Weights of a small transformer language model: rotary positions, biases on query, key and value.
Each number is 500 + 50 x the weight over its row's rms, rounded and kept within 0 to 999. Layers, rows and columns count from 0. Numbers have three digits each. The size before them is the row's rms in percent of the matrix's.

# gate: layer 4 MLP gate, 320x128, rms 0.154, rows 167-201, columns 0-127
# up: layer 4 MLP up, 320x128, rms 0.157, rows 167-201, columns 0-127
# down: layer 4 MLP down (transposed), 320x128, rms 0.178, rows 167-201, columns 0-127
gate167 105:448426513479438528546567483427477513487430509493516458462467532508537557498481543534427615403435477494529550416513537542429542463505443547474560544430543501470502553459552511495523495378525524445510445448507465471650512579366507488523488490460471451547417542490499522525471519469510456416536519516511479533513563560536516519598565432601533478541428404497393542492587538577477473474500
up167 107:533463392454482545395466429573529490528491492501497407443586498531413488569450507572460444443518488502608419468499499489436496535499425568538520530523467392544478515500496516546448422628437469610496491545521450498491494566571468507490552502497536521484492547475529434573485478505487491484426630493427473492482455467456511412484480473530549585492483579542558540551507445453462602561435
down167 103:510446505499591480450460453505573447453462402431558521533530551417479493558608567510457577458516516511497508566587474482450449482472502520496472523580542596571568427482533395500497559502456454488485465533521498459473524526558457511426531453476441539446436545562486525525544413526533492493495528494453307410503520489495561459465468465441581535557446472599474457509489530511522523427594
gate168 101:541452395521471514599511512443505500482464458503519478501500580505447503546575556416556460448478530493513527433468657498531497504566501492514437492486516558509535557480555496578505484526511513462536467478475567531441580476534546438506514455570453449485513519472435508529459478430467417517525492516569547512637652541513501491362573413507487465525465526504378427494455490482463436529394
up168 104:510510428497407503453503445522573441561538488501483560526582563429546528497467471515581539564545518483568450487539524497458537412412515471457395527466431533478560474497494427619493528518415434544514582570517490521490452492503515496501513537484374463510451470523515484401466575600432604525439509465501433458458450452437545474482496574579435441468416533503562463519520493573472457532411
down168 097:435473509582528514557460495577509496483483463496407516494521456518374648520499556578469489563547556544469392498492703473461425528517518516464457507483506441546468444541432486520560535476538478463552544449527500433649466536540507519483506549467472494472524423461543592432479531542490552490532539520473468465502546460506461526505481478569359516544556518458467432472545509542468474474510
gate169 095:556520521504534560494453506465522482547501502417518472541508547434487475518490434469543453453516478484516500628525501554568452577537563481529649393516516515476476516504548494486505446471530478458563433461510461397566474469541469579503593482477498647475478490445469451591533594479444499458533543549602510415539502556495460507425482457492506443550461494432363540391541452458463516474526
up169 095:493482473508500548512464545500505498388499537469498520488513591503456468473541486615512530446406594562526645493461549453447502516511574524533516432519550602452525425473463603518539479498577538460542459510438605546496495473444494551519560465482568539519560541429453489491576484525563493500498561426490550509399508484532509513403577411390465447538539562533535492460458460486411527522588
down169 108:616547448537587454509522501440520558609515406469513450534537544436523361549528437469564558464475605524504488573483605561526416505496514453494502404494454560510521477500520518506517503579521478498463435458514490466488444490406508556538584529587491443459487542524442498545554519500538476471554442520611490525556447469507469592569492531490596428509583498515440536503522436398476524528490
gate170 095:517512519543434537526543479454567515384509496533576531501520503466462568481553536548480477560463405510545539518504490420524542542498577508623508425513474494533516507436416491541524437524554495505434544518416508584467569446598523578468538456531516502529470522574569433423485481451511540517543587440538532565508475557564546438544576448421479449442445489374404449409432509517482427525497
up170 097:503491503492504495507458508404438469480533440454600476534491521492435489471481573505620514475500507502628560543449514414533543502528548467617502522431419569479440462537467560449469482454484457460481369565479504486480499579496444510521608530536551457579541420517495591440554530524466454484532503493583456580538538540518442454534457480368456538417487523468457396478578486514505473543524
down170 099:617647436458567482454399611548480437526517484539501480568468521516468391431467560501547476450442548505539522524478592436579546502556418505486440484504519466556510509621499537513551489493475502522467396398435516485464488495520452479477525500475491530506492467487478411457566382426457528575520490494548459501482473464464462502617492457479516527496466518513560374556512533488544481568486
gate171 097:461425412446422574481538506529553538507528495558481460516522477514540481546540549455504479499438483452515557487491479462584396523528446484549526521610516556481469488486538603458566538346527509507504522575465521442439589535529471527521565494528508512557455545487506567435501540511576426530540531476510454461471509415490515453508454505576406507420492345426555527512511595501525433622487
up171 098:542435515459445564494490580465503466540493584551553455430634497537499416448527534586523519420476510526526528443481513507442504514449535534585503477469520389420459474570462525438581548493561493506485583495510497468438434559424423507526507512563517503583491431544537470470498603370397446530536493486520496525522516534449599527500560532534509559554577534503420467482494584480444507535592
down171 097:489573425503430433443553539439476509551545450484419544541577453559479605417577454485516473455456437531507591462519553517501559492459437508587447473535480461480463418499567480557487542494588509500495486528587448416469437495538417526542526518527471456533535476480453463498539535412586457526412455424482486529536552472438533523550521575552394514525458440567571426557436560532426543449508
gate172 099:514500483533456509467561487569548458578498466486545471475518529477475482513463494499586533404484541497500515430537483629610455458498427477512556577400505471463537435480448539504586463522517413532542484467541518508473441485396524633579498408555495486515478572593497486481509398458558544529531486470545387497502473494556471591497479580566580415462500473440534532517567510499471500384476
up172 097:444490519525465483569610564432564465483466507498499492564515529515451577428549550462479450495505453505516482489498389485454521515563507482559497449578460449483361565558512507497467478564527505472452480523463395437488441594468515457406612603534526522503527541475578595476568462562577526493404404442508548572474434457536543521430455514504573411552485512531496485416512479462505462497492
down172 100:459476432473576497494537545581611467571535490445513583575513517448613587554519474494452564557513603489485483567514399544507499464555494505487466539545534430401478527510500495469494542535569557497507463515536624553429488537518539520638510513479456514491390493388506474587501500477506499499495493536543529453529507523481563399552540543553441457541504392436480556569567564526496492515495
gate173 094:549518540495530570526484464503565400451516465545524406439551485526493538465495517527571529451529508482571471531428515490449373511509547447485532607445499542559459490546513453507551531506485478477515612575600462612407447467514482498427507614497532543440514455525457481501507378478468562510611510441542505505408494498502514477463500615557364549533499510580518486483510478447509523533433
up173 085:510510555374500492484429455600504554512554515432542479430523438506544498552538476499511461457517481534469455455470571407553472437490473519462565541502627421502522497524503419483553473535651472490427645579506580554487581410535483455499522485412494462493520511464482530533489545509528558479533557442546441526493559540571361488488455479560507504556519445542489487530514441491483543494591
down173 088:526480454545513362500548516434407464484519508447423584516496512497442222466506490483453467568514492507515529486538550457481445493502462530464533451538452500488493494522495555437492480584455522489531559514511452477536464513514506476584462508476452461534489567484525514526491452522500531531444479536573515432535449465477529518510459440464709507496491518517469537541490540498382526541483
gate174 101:517435415422492598503407525483583505605439496491487469534561499486501603624496457456503533442586510533492419484504584457475520474450505566411473501557465514448489456509397405513450478549567507490498511399491491502549525487584537528454493382489458520517467552453600488475543526480446552533495546447450528511506545557410391417475475528492564494403488485526435519469559470508532468509452
up174 100:570468498623555521614479476517477575495453496431507433490473405515463492490575477441571580515523470619566499465501499458482493578521488495453535555535454549519500576465595597568550560483531557447458501479551442500532509474519465449479502481515490493499475544493492422505492593526541513623427504510615529516504513496384521453525486453533432478404486431575409485503570439514427458544453
down174 103:527441481490524540566554477544575468522552542549578492545512464535492522465443516521534559644511426473593520513561494440516478444505542424517425562477490508438521547504555593554514530477440590565489438543476517490480484449457583552496495549479568468590497525448535466520522475529439470414542478426513567434585406516457473568550588513438500592434494613537479499561462490478484434446605
gate175 097:511525451541531539505534406570488508552426485403516508541557498520583585509485436544555438436548397485438504545489504496533577520425487501590534524435579465503431555549514444500613564534542542514529547554585573612548488425561461503554479572467484498470505427509413523447582459498418397497520484473466443532447451412488463515486506495433467549525551551571542499503586539465526492448496
up175 087:491465462586562568566456535471471469531547505485498459525452488461557377509557558443491496516447521476558633513547566618447523520595508515395555453579497468513505571422441541516479511446499562569497465390556449443394530546418551487520550391599447414457530540504517470512494562387500509484505449476441508504462460532542488474507524566502501551463456478510471483453528552569536505503474
down175 089:646435421460500690536374543521472521451517558485531480448482494418378688488483468507487513517531548471522555464495488499519525449470535516484484424491423526571460484486495589513491484532499585491601495458502568457518494475454500489601476482493506493486576431520527492532552462535534595506491530517534524443424497555527529507539539528508417552459496454521465467512478494521515508445571
gate176 107:396514492535398487485399510478512527474532425502536472566564444476509525472521510533537557537632528498526468567502538608535456480466434490574543456507465575434523438514584451460559542552468501413549438480517438445563489448545543516483584503466475564539450531446444477543478478448508556510475506517490548425436561504522372594526446473465499464480518410599485534487519472470389588554546
up176 102:563545484465479432443541497447489457479554487552469585510484539566362533513542534416597515512418591484555490476456527563479542532561467544526522498501424427568513452524532553530511533466482538506547511442440571534515457476426537552432604428471455506521521527577458609601451524506520486445513424499522489516497541459487574520615406486444465552365464541488479500527501463602546484512534
down176 099:438526475524455673526473451475505565465470458508577421483582567465470700425520356514547589526451455541492509498474517463530511439353436516481533477489486488509492549480505436518553519527457479522516477545457516576518495463485428514474593493498482427547571563535474525512485483490562461522454550531482519545441603440494466465494503527430451500557498476453504495491490531502416550492560
gate177 100:439488545498545499555471589516465548453547434435461618562525402461572443508523515494522473516488447469444432490465487508517480504485487447521380491481358498467532569533526419478454535488559498468464535479450487401525561466538442525621546545480495518501536473464562538510467480516476513474483440528532473519596556501384547475547406427478472550434540408530498490525519430484389559393557
up177 102:511499461480468471492557581425521559600547393468475475575448567540548493497470470593488499487445456434425525496554479551600511464518516456476520483496507586460514467494585520491538500542360491443477492459512533523504560445485552503424515444501565431582561471524539429615539461421499524560384474482485387495501531521491488466601584447489566510536476571505564450503533466472408571477515
down177 099:564489543532502448483426496501568580439511464520552490480479486536455467583523506416441435447535474567423491565518430480553522368541485422484517505483442520454462538375504567483516485480534521483516476500458467561519506506454513558529576534441533375529488443549500514436562534465509533497515461536426558542491588542602557431576559536519642488470550538479539483488508492384558478385515
gate178 100:482490422410584563431507509454486398543535465388506500509522540439508589465469562546526547454615424499559511523412426479524452443432437465526458484576491529560497528567500442490497523503491577505616458533496417417407454512462503511498464522468446528471560496444547508485529565531481463514557476491508523500513534484500569445569510462534570376453564367470456447420546455509501547502480
up178 105:567420501446476469518523562560534536472576412533530562511477542365512526535461570457591593563499496489457543516556519537523515525531487556482531539388462555413390532464606478549479533570459506586562440487461552527484578458543481516557451480432501483499519534501464593480468454528498436520563532524508587495530533472504421394497485571469492491487565464497576495516540498409570384549500
down178 111:505472436497481467453486513463488455558499470475420451440432486467477683560458502586524529503467506495468559454528497427539581510516486551488502496452489482521482487536586527534481536497533559557477495569497502532542504437565499497353331525548561507481611494444545530601598483536496475501488485573552495532508555453489524461528492432477601498422527408422501414532559505478491547450534
gate179 100:506413543565508441508499538515606462493564524540565510579464454551533596511447500440507513577527515525409474507510517512506462491443397529448472387516468457445508453385498489491512514537450486516451452509552601430496586513535520486452585431501550483586559459469643541470438510564523514493446529449496382556528531500468489410530463399466506506509555566512542450512467615446498494477503
up179 096:501500472481441430535456519439472527442516521576491531449490502512492533442361474556452593462505590591450531457499551468394485514470383490509449415493452503454507486550491544548539604469466524491486498481487481510404535516465482462513546464562447477472467405489558462569485396589462552472537502546525501497472571492561555489582471453434530421506517410433549520409420572473521418420532
down179 095:538545468499544517461534518506510543493542517520492517478577507523546313433514528497513579570455467471526548500519610573464452524495519511445521460562490512492536536530524459476427474510413462536538408575512523589516500477444481436495499510598405418525490582512526515403503497521608580478545518413483510534519520536601495445454530590463460563496507509576539550536386614454498531484442
gate180 091:477552492433442547540562476463505474506606507547370474534527507491382450503496569476433501502447529444499475506475489508525499506572468572545549561516483535573481493599597509522579580531542583506510477518531554455413381487510510416531594514505485402471541483518513518520426366483583418526512495480516532579466481552452582515417513493475531504466575521411519497565469432488452513434524
up180 106:568444558417486430511537438473413492528518431475534479480381559506513531494492485562509469520468521440449551568509535490463545607546557517502512561529607535471509485555603501529455525559412546521560473465484533481512533602478502492494458525526598601471429526458478466509508475540496478469462504519565545513465540466576597546478476506537630594512473478570542388470546407481541408471416
down180 099:483460440561456488482455445453503425549506520535484628588519542500456419445496528555449517491483515485549589598450507534469525533441445516439479527590527439576480484502524519517484495478598514392508446465457502465531433427528483486482544541486465533483478500545481563514414450451524500518428467502624424461500490573451536619505522509485680526526387478442569466496448482519551466508554
gate181 092:556506459521503517484461543483490374474538410549517593463495528434431574477488456529510573462546561464597599554541515514618524415454482534417524524454469588422435467551526538489524520560519473584553518456488573450572541507475511516549565468517565538478504549569464482502451483512486406455488535414410522428508488459433513608516586504509570537511529469489405501549519523575458474576519
up181 097:545443526418567525459581470551510575508547523434460515518485538454479591499474520556434464535604517543545511502468394484431535527557491486501511405487511481497465560580417532434449498512628482506495410562453610574438553556483486431418579510524508456546502458537525472480464490548518394552464522407517535452514500564521474525556457489420506541499588485490382460581444537484487460477554
down181 100:486417488471480616496564543493508531551483596475549513467486513434458545513473400495490573424581559534411506473580485546394478534501509484477502511470456433476549527485541467494462449504497511501527560491531562594589497543470374478534467510486584559452498502436609543433569448461509554484480525457471591457572452504497435521539472480555589529430533549496611532438453628467477506461490
gate182 108:479410484530473562399474550469571448529508527523557392555462531489508516485602428553410530485487419548582483506455531440526450590474543515474535443486477519578463580556519574500557429530532485583521443428482549507506486549577488602448509470408443578471461487414472545438488482498556492514559580443450505477514427559392529530531585510541492503485452536454434460466561446552556532522539
up182 102:597501510434566524535472530458489593539524483421444545473536514473417564520539541533516484543510420533470624591462484467476494537613516484507470473460442521434477546494485533492580572502594380549482564547649566569491501446378594490541568455479483485430503507567540447523496524553482552532467496527507444547597510517520434458504436548517528433432509459463492497530505500566470464561509
down182 097:493534483488460520477486506475478516507506614499459490522596541501495643475470486509526398566540509529517463571467525475536379354464476416548472476512469526480550451482552432506501475448503563486507627446458424631468570519434474553443630465477472456474629500526537548525567472480425448540542548442457529531427505508508533465463465488527478411496572561502472480528514485481491471491446
gate183 090:441488526561489579545544618481449536591552472546556420561463543567479536455418485530496533484476537409532459500501458567540537445506431485459521444510596534522455431430474533563360504507430396506496556477535451476528516544591597446477538443396555583443531552427515498442504493487481487481565567495588455506496529476485529448554492451520526544497517488464526440557453440553591485441509
up183 100:616465516511537484542469478429393514534513554553464481501493584501588477449533533550486506490522486464428450555507433487529500442576593545550500455486527559594523471528527557451573554538516500611505512453495473531566559408573511610582459548493514476375416490487405456525491639538474533524523479500550487472548452523585562435454469547553521594504478479498523499546548443470443495541487
down183 100:552524468481472629451563445438459527412558505436509493523397528428585439493508465552500473492584503541563505497567546516462449542604635417427548439497469565498521545505583583488482457499444556547555470570602492461525547538417525512575491529593549488459475469551506380563479529522459452471491490572500548500459543592491493487534554445426483478493574512485560514507500465549469491498492
gate184 107:458508483490484534590592441530519520441507415525485505445448559436506537545449587517481518477563526454464412521569565488586490579516437549473450457514584458494511542557560536556496539529413458440444544527462540490503539554533405511555566518554496481624445564550492536495459495578490500551569482397453412553526575489544510510475481495533523473470458435495559400477470495594553421445392
up184 104:480476388488433564536530461465512476405525442532531449537597516509535460588543521528476501571495511445467468551516569440465525435522533516489548538449474537524433552483478534500592526471448567457433480469645521529564574506565580459537570577574415556469454615500454470454472526448467488556454495587460487498506505577517497503563510500497473523554410468586478494439520490393470558522397
down184 104:492479560498574499432449445424540487500501554606476445506565466528495606505534501447526451500568534513447478413455537486409419490566456379500487441431455518512604410514416462457549588515380507480507548552535419531581551445431352463449478505479480470563436521489535465495507509476519480434557579497498510499532552533527485482485549443497444448506498462486498566451448555545469527476585
gate185 109:546454518458501543482546505438387557536463530481465502568474523479469564569579531581473465443506512464458490508588450542553456455446512474515532530545486470522571445514490383575543442515403470490515528492467521459509572538534489611626418426489533401516584464433509436410508539536551569470550474549584457527546501513508524519569569486482452571524429425455521489455499622500575525516467
up185 105:467473560509492477544569448420598491542488447504632519531473463524543590544478465427507500537583526545541535559492556555564586541541526493477635413459445525479509584516508553461479516447518463464523512531410438560474512409459506531398502472482529514534443509563488548455544459463507494468467500463484391571427531382485522559506476490480543495352526495388556467493539476495492564493477
down185 102:475499533566515549505496434555437464459513485493505474443465468485531493417519522460481514469533509499526490473563481462431503437576532415492489594533523447596430435483407525536547465522502498509477502554562567492511458522433506454478523497524494542488594520591480392396409554566494478503484547425409488470561477590400459379454419468364534444618537487512493600484468520483467524535518
gate186 103:517461459515516545509514543515405427461492508449561496443564446530514538441469420535498526503499575439501543460447459418504567479442465441530497537447525506478551565492519572478545508413496464528448622539522583516418452439552409487535507506456572521456457611422549461474433431496507475459505539553562499461466608469465494541511502553439500488525487424522474455518610348444450400491439
up186 099:503477463510494477429463547567603626517447502566430539450564486481478451540494570457497509435481502573457487566529449474426423523549468543515459426451447419443405530444525483617559466440528524448468473461508389488537559596500504507509526446474423452492491492507585598498551556481562511484470488542566582560524541548494476452497578473521550475429554579536475563534400536545447548477488
down186 102:506575427375478512487561497495525545419500482447450491461550493417402559443465437550472608436574531526380491552546561450444459424416508499527539460526433434494441555577468543570538510568502495439554500526502473568482444438495580471512564478562509439477503445428529561574459436478522511438506559527431546537527489483488445482518566557500431470551541428525405534506487554457460568476532
gate187 090:525509562484486469433485596464476440498510501418609428590447456593447493518513463542454492469564504451495475474412585543559476479525474510509482520456448498500572473535511412581552409551492462454466576623482490442556476499522523581533475544410522460477519537548487535537465431479426522456574492553404542550559572593531566487502545455532530550538531533559462508605513436484434539425440
up187 093:560537524485455475491488525410558520538486538508516516490585447440509464527500490502470621453507443539541525457468479390555480529509456480522458553537488505484471490578470544456419429510483500623491470577554458501435461471419473419469466489448488549551491522545460597415541445500470470518549461494451574580460405510541525511561555505584420424445498479540473480387474618585607419511475
down187 101:441530403499473566501613464542500436469462511457463546529399505512544377455457496418466543515459528510490496525506539506420532473544622463484496491494509453489460466539511442510452518517476460494517496514485635579529523591459464549501582380492460441529495532546563433540429446473501480509345517479453423445514500504498459464431391514385514496545498522398474540538450500526484542555497
gate188 097:546426419490521485445521484399492427378512511467562501632504497484407519535501401464474525502469527537474440539456511522464475547512454595543486524443496464430532506443426531498550567475445401501489602407576487518440515539540430503464443490598470445472469482467458524540493514513564487504478487472487434482546573515516506418514475500581540486456523468565462456557435423353524404487458
up188 096:528536435427510520577476522519488454434519413392573526572464455526451526428526507434489480492518526495414444490500551503433475606527529501492446537513538550460472608533508575518559562493504457549447534515504489430438404491463529426463506430492405598505479485452507451476552525445488427536551560394398511450432518521536501518516573534446535513416476561424408510497386474539566465459467
down188 091:588539470485524554493522545398527464491479443593616565556463529542559528579528547541466547405488466531456521458546519427458433446552419507457551545446543438600550478437459446415500478560516538583497490514482555572502531622580493538505490430509561531435490447485463540452465461471462475500473558481450567443589585595563487439495555471483435452433528465573489547544506467486506475504471
gate189 092:496506527530410583650561433527505508486495520514472448554501442558437537508452565483484544438490487564541501516525484541597568510475471594521497513482546492502601526435626454427472466453565501516463520477468451532532448526450529494472519432501452412570461583441461509504480487443454409533535565381448545582513524495500466353525521428452547515455478499501515572580414511521559522519500
up189 124:533555566575485466430526538550523537511515413553594476561452450536505516441453522453549465558535525506482492517472528511597524482457416558605575504416525470497524581431498536444464470528379599443584507488473536460544525581430479494471574407490550526495548512497501502473499418516573420485555573504479513511515514464492554439476484434533437482527392519551420560566403406521466507538439
down189 118:457536515515498527524535479460527518523531567493581502508554457540451374469533506482571539491523494398566496511415361492511515459538465499500516567386570583486582537442511516463508444494522450538441556428513443489535528499492575501508564452517541469420516514435556559497562573526490491541509526605545492536455463504524521443526496484481682448532424447556481484607507577423576447507523
gate190 097:549406476467595555432595534488465456526531478496527564521431469476517517650358548470500489473532491396589445524513476425536448518460474513454436529436497538395518475511519396566392542518501528599470562489436464463489462486549463478596486493517499489524491457558539494508489497413488558489533457469437501543511576553545539417524509468485454522461521478444458521524464444568411593477498
up190 100:571537494555444497463498504549553527433614467449520489418568567506455489501502454498554498446446508459518439508503570528548547549573476541465532533558503510583481541480635590540517535507542478440430506485454462546440570480434417562423574566486458505559585576484474512483564524553469433541530510487428529412613531536547472481475391419395456534532456547445434486455475490478563490484492
down190 104:499477490462552398490541448477411385549538390516536470497457558459494613512499513430490521434412477500586444515480409500458504588505507509445525560555445506565508531464573486548520513439469453538512473567431552493584545477457455497530455487488513474526593489501494465472500428451497483577508439507475401546540488499541545469513556513561661525425526483386546580507521461421543573478478
gate191 094:550456440547524554497508467504546500511531454428462594547472420449552579468408487482633513416517522444479570454504525367489444460567564513478524474514557650520436506524469434527562518488413540523459481547515480539462519375473474458580426480491464528479560481522509457474456466460508545530510420507469518459412515501570531447600442440452493464479488470505510477527494468472533362436508
up191 107:454505505516618462576463573493476462427522506372579487514543491567447499628472521375453492534554452567515565501519517562610505489499518549433498398440542498481542562460541496467468463501542427389405497511519508488494500401398569569476419499516466512521507517458532519496447537596494488477555464580497480492457577447511462471376502493445487544530564500473482548528477443458524508523482
down191 107:566520415458472508473518521504470542493578429446428466507470499519483473506459468510501538398506478533433470587476494483477537510492605645490529476531506459478461475449564531568567569503547503519626409571472597469489423481515567487458547470497484449432516489565493392541507587539409614606436507539515529505470424509499585479545533510547524511453481474414446408485489559541552537515484
gate192 109:423520461447454523496542460610574535524537503454541507460440417553478613536401519506462462412525513470588506424564474493545495546524459455569545564428539417422487514451475420599489508456460474578441457467585425426530565551499466465550490451578486450493411460489539510474534441392438541435540540487556521475568491446593511448445460469524555513507428464525424507500475512506461527483527
up192 111:493458447395452429455424413480546507486536431438437594555492483501577512443535520558505539435405521550495447481456507422534429550484522456566560562405488556491427530528481557513518410549466578565469505498516468459485546475477591497461438524537507497509452578577556468523470446418502492466511339502551540415456422377465537554464499455507470482448513499468486477502463462473588481498512
down192 111:599539436494506497496452525442421531472449509409542529452518441544584367565478478495548460576537507537469582435545507528529498474575636465395596465579461467512499510524586561613535531509401536531516438428509543487578451482459537517488490517527469446396468512504506466476428490457529511543449503492522495491462506442476586480488575484576415453443498499588489497487542494466487570442445
gate193 112:515393387598540505532459529473513594501517576510627499503488549509547550483490522492434528498477465372444557550513468584501441473545551499430547511521498502573540537532555460560607486578584512493613519577505541451456565448396479530489511534513442552544481482446447462480509452495500610537587555541542478483499488476541444540587547512574516509552450507508568475480538460590465498484543
up193 109:463460464492440468485571499421552474576464439593473534518553525511511549456411468471538547532461518437545398455474559511468440491476524525518554470515490480546519506427519469512491612506435373426507465581549564421573558544405534535561496542509554522532481557484491574517525469411474439422494503452418459530619567443536460543549510595463591562480490558480470482432478594514539501509537
down193 110:508557446556470498445546565460492448537540541570441571522450512540396394535541523522513506575493497451475527540480399419561561483489471647444522499438533481526463470479464493534484507517509509489558495527465544488503527435452429590447424476526577450467508469422503473565485436570519347514497624555510462541422530476534420503513509455439627515522522454502425528477432424482513504488506
gate194 094:479433519515528477542488513512446500591545541476500458570426551502525566508490535487432435481498533577472492548561530521530490499507522405430590551449442560421462505574481444560456530445560542522572441543584506483414514487468418603455466571412425488478544462519594456482519480497448483532488522495419469503430558471372441498497550527585512487429560525545492591534499438376452537479561
up194 100:495457519499507509583468444586542522508605496467526518574524486493518468460546511491528468559642431464532467451516423587516477486567497564518493482488426473475417509551448432527535507420476624454518508591532432498468423446455460541427467418416504489509484574530519580612600438529566498533456568441488519469509558543532466456454486561531465474485575409532522553499513442463562435478435
down194 102:483487500496531495549543540531529526574549503510487475452416539436548592508483480530459514530609510479556517455465656478495468472547514455627492447449455519464478490574524447570493485478456482525499556381525536422447564523457575530502438416496573519586423532453566452569518551477404429457465442522477420561519533478483416480542561419478451435531502532495483501538442554381484493541537
gate195 094:495535483631493512456426559484475464490537497514524574559483467462535480417476434548447534441521511520379421463460572467529547463487450514515410574399496457471576497482593500587518479547481528500561562583396493468512507378504482466550481493564489483528421427554482436565551519483485497485482526480527481490579492456627515597488499518605515589565464509547552470540506441545445517448517
up195 095:545483496457518518590454453447474477512385498523450567452363519495559534469517572491430456498562582452474470518666474449508496555514483527431412483624517493481401439504586516480480572531481551489400457431471433535499485515537533529491473510563529459565542465516508526443496472517501427483509426464537530540488441432550576560527460456404505551451523516475624479500552505504564513538532
down195 095:549570518513466564486472485536549526576481523460530578452497479463585650447480450515573468549553551545549457497514521622527414593445487459504511547456559484508487473554469513605456518490502588434482485472578496512579463511454479478485568540484483438519471440481553510529494591491543474475534546507481488416510573465583441451477505551452362506581521501526528525536464461621419489551593
gate196 094:494472450518379478478454585530561657464517435491450508502488458511454564452432505494501571505512460575390487464540514509524408566467493540521540445471481539493539557419441545452542469538448518527446462468486488437519531507570469499599594477441420426464450535460539600470513528615481422525487434508450549490525594568492557427445556502561454447527588479503425539534506527470500541491514
up196 107:502478492557502483461458499497575545417479466549470574400431447455549470523466516497441451501434535445511467501439461420498477485440369471478543519486402479484484485579621537490519508469414594452445526485439582543525497466524562478499438440482493510416413417454529561487534509507592501492397428614502500491529428423504461499451517399513518423540514517464455454575502436557434537499516
down196 111:617554531500532497499478415477493480498384585490488479518501502587458514477459474482510434549431494488451489573489515560591456565472558529573457543567456618462505490374581569477559453549528499538533548492550449488481491485532529493480474524515560494461502452533472543498584493632503458553403505547592475446621407472493585411514550527485527450453533542539535524536473466462461440447454
gate197 111:585512488569521555591438462549555505493480565473517567508589469532493557521537514503457484538476430508472573486507482476501556629426618578490499526509538607481534446388511409564456537502558510474521536424561464535484486509531420541509405475495517447476421498440451540520428466479489509522529563523463501463511529578414533493480488505458516462512479587549387432405464421512433467563417
up197 107:442529470463567431542443491447446475540465444481534576520522560553520443587482468517483579467485439496454468411514480567522425576462513546535507416512518512535509556505520390526510569501480532507570502378467535432424450558453531572529471533569551518624459439399561408515466448392487496450497575511509499505480500543560523588538530502499529538590411455518454545499485501447483476603452
down197 110:486435458550504529540506527510453478462416585407481499503546563554527405529508504515466536532471541514428581516463508542533455552543557485533517512590556437508557575395611513439464471570465485491518624464554436531583526451471551589435517540495526605572473556571401534455483414511573453374505525509478507541507534479495530462548483473461485511421505543510435456543503530411564468500453
gate198 100:508520409514539477482542505505475531526373421557514496467475497508350522507502545485468506483432479520461484556523498559504477480474428492438535560551459466547566505583548375490404516458516477504540471471630512494475460395475440573482524404422587534523504522413523451462466400511617436435522577409541470449501495484505450529551420538420508507488432488481520491545489491558513488461557
up198 106:566475491467506604460459393465540472494461530455454408507522559398437556496538413543542431528553527471499524553485509512551460510518448571486620457528532617543538549551537473409534441518495449425442492368466497582578460493463510512560482541562440445454506514492599558516451547532445506404474484546480499483519574476568496517561481510496520474566496484403531556543533539570432425495501
down198 103:504460506450488579519478447490516412578417520472495446545525575503567508480483542535406420504516462513446541509473489525451482575429569460473532468460555449520459482467441444530427547420514504572377589476460489543512477452467503500540402532512510481514510423547487482379510588449449522510478567529522516439490549571552508450568519413625527461427513460507444420553420431518423507559577
gate199 096:468432482418468492496463469537534549426528536383410497471507469505499472440470444490493497476472501476456463537518542520509485535431399499588499536499517584478465447537532566433456518390413508480517584550491563519458571541516453564564520487573480554505529502542413538480517504394456530500460603527460560523473600577498434437477436520475569493435614479465586417405567531562497478441492
up199 095:540468477513441560552466509600517477470548444666513523467525464431524506537485546474561587530480542472502552564502497461443459540526412438521501587476464560518460610513491560549545552541505502493516492536531471632488504490394517522551499478564506453463463490531572450521619446493496451447532622471347484528506446475548446492458445448525426556512521548541503521525550454495485561564447
down199 090:482533396522545487407508539514476439438502472467529571478580549512533571547593478545468529481397385477500555437464508521504487515522492445525460600505550414462543507450455474542455598409423481484576450602602497605469477557510464545499496407576473517548490551572502470535500497498525421533496446541557479415477471456428439465508589420537534526450556464495502522517539524505533550503582
gate200 103:558480536486469517520562533502557498441520499446499525560478489445500564460541461531551555535466554537443579458562556582547525562536510509499513424476566486442530576591536475496564498531549480491575540474534613495472506471491486405529493552402512398627514479537488491526402463359512379418524505519446490526557512554451462561584546526430504500503465467585505468592445517538504509427572
up200 106:505481512444461496511384527585505441570531581516532521482479551481456457579508539432530543479429550464438614456582494499510317551465470447444430531469480517458568643466514478465448529494553394462480447495417564552518499528338506460549547528535510449525477556487538471456502466498533482524475542514529494531515487520547559542522556594447534449490553538532506445586524475515509482480522
down200 106:576472484495508524484377554553448470553631496545452533513481471495481535514548452495526548497433506491534533530508526534516569546446475545493487587549578459511458449585483512451484468504404497481582520398527487502485569341421490415524538506553480448610464495512488405556455454487467489466539497472372478484481550457546492558422532498587546507549500515507581547505383475523468416539498
gate201 100:624497433523454530594536496498507497553548399518479584484587475413546553479509585531463501501550646392573546475517524504511437470511495531506587450425465553461487499549515461584493441485515534478511522529503571451511557510519452459599503473421478445431489456463486463540491565480515583542513516489506502532531567614446543577477517456528464610423472511488470486465573603507473438495561
up201 101:530502491535541424497404591485510494513456518562468466507539476591373475432546463546436476367521483425511557521500480574567466425498564462494417466527534525450482511512434531615579444468473470472463532487558530483534469466537534510493455463478478499537508493513402535536407531433484552552466417493523485547464542610490514447452425494498485523574593451484571594506502433450574455581424
down201 105:539524533463489449446507537490455507502566566548597494465530529632454527460458546548505494486535512429440547490517471493527471512391488615560409464479486554599475529463592534525665455577552461488476458491508386490499512466522527548493505409514421421507503546516522485497481502436494454403468558428483484493392536422567578510456456535542506489537450432511562495445450494535542565546487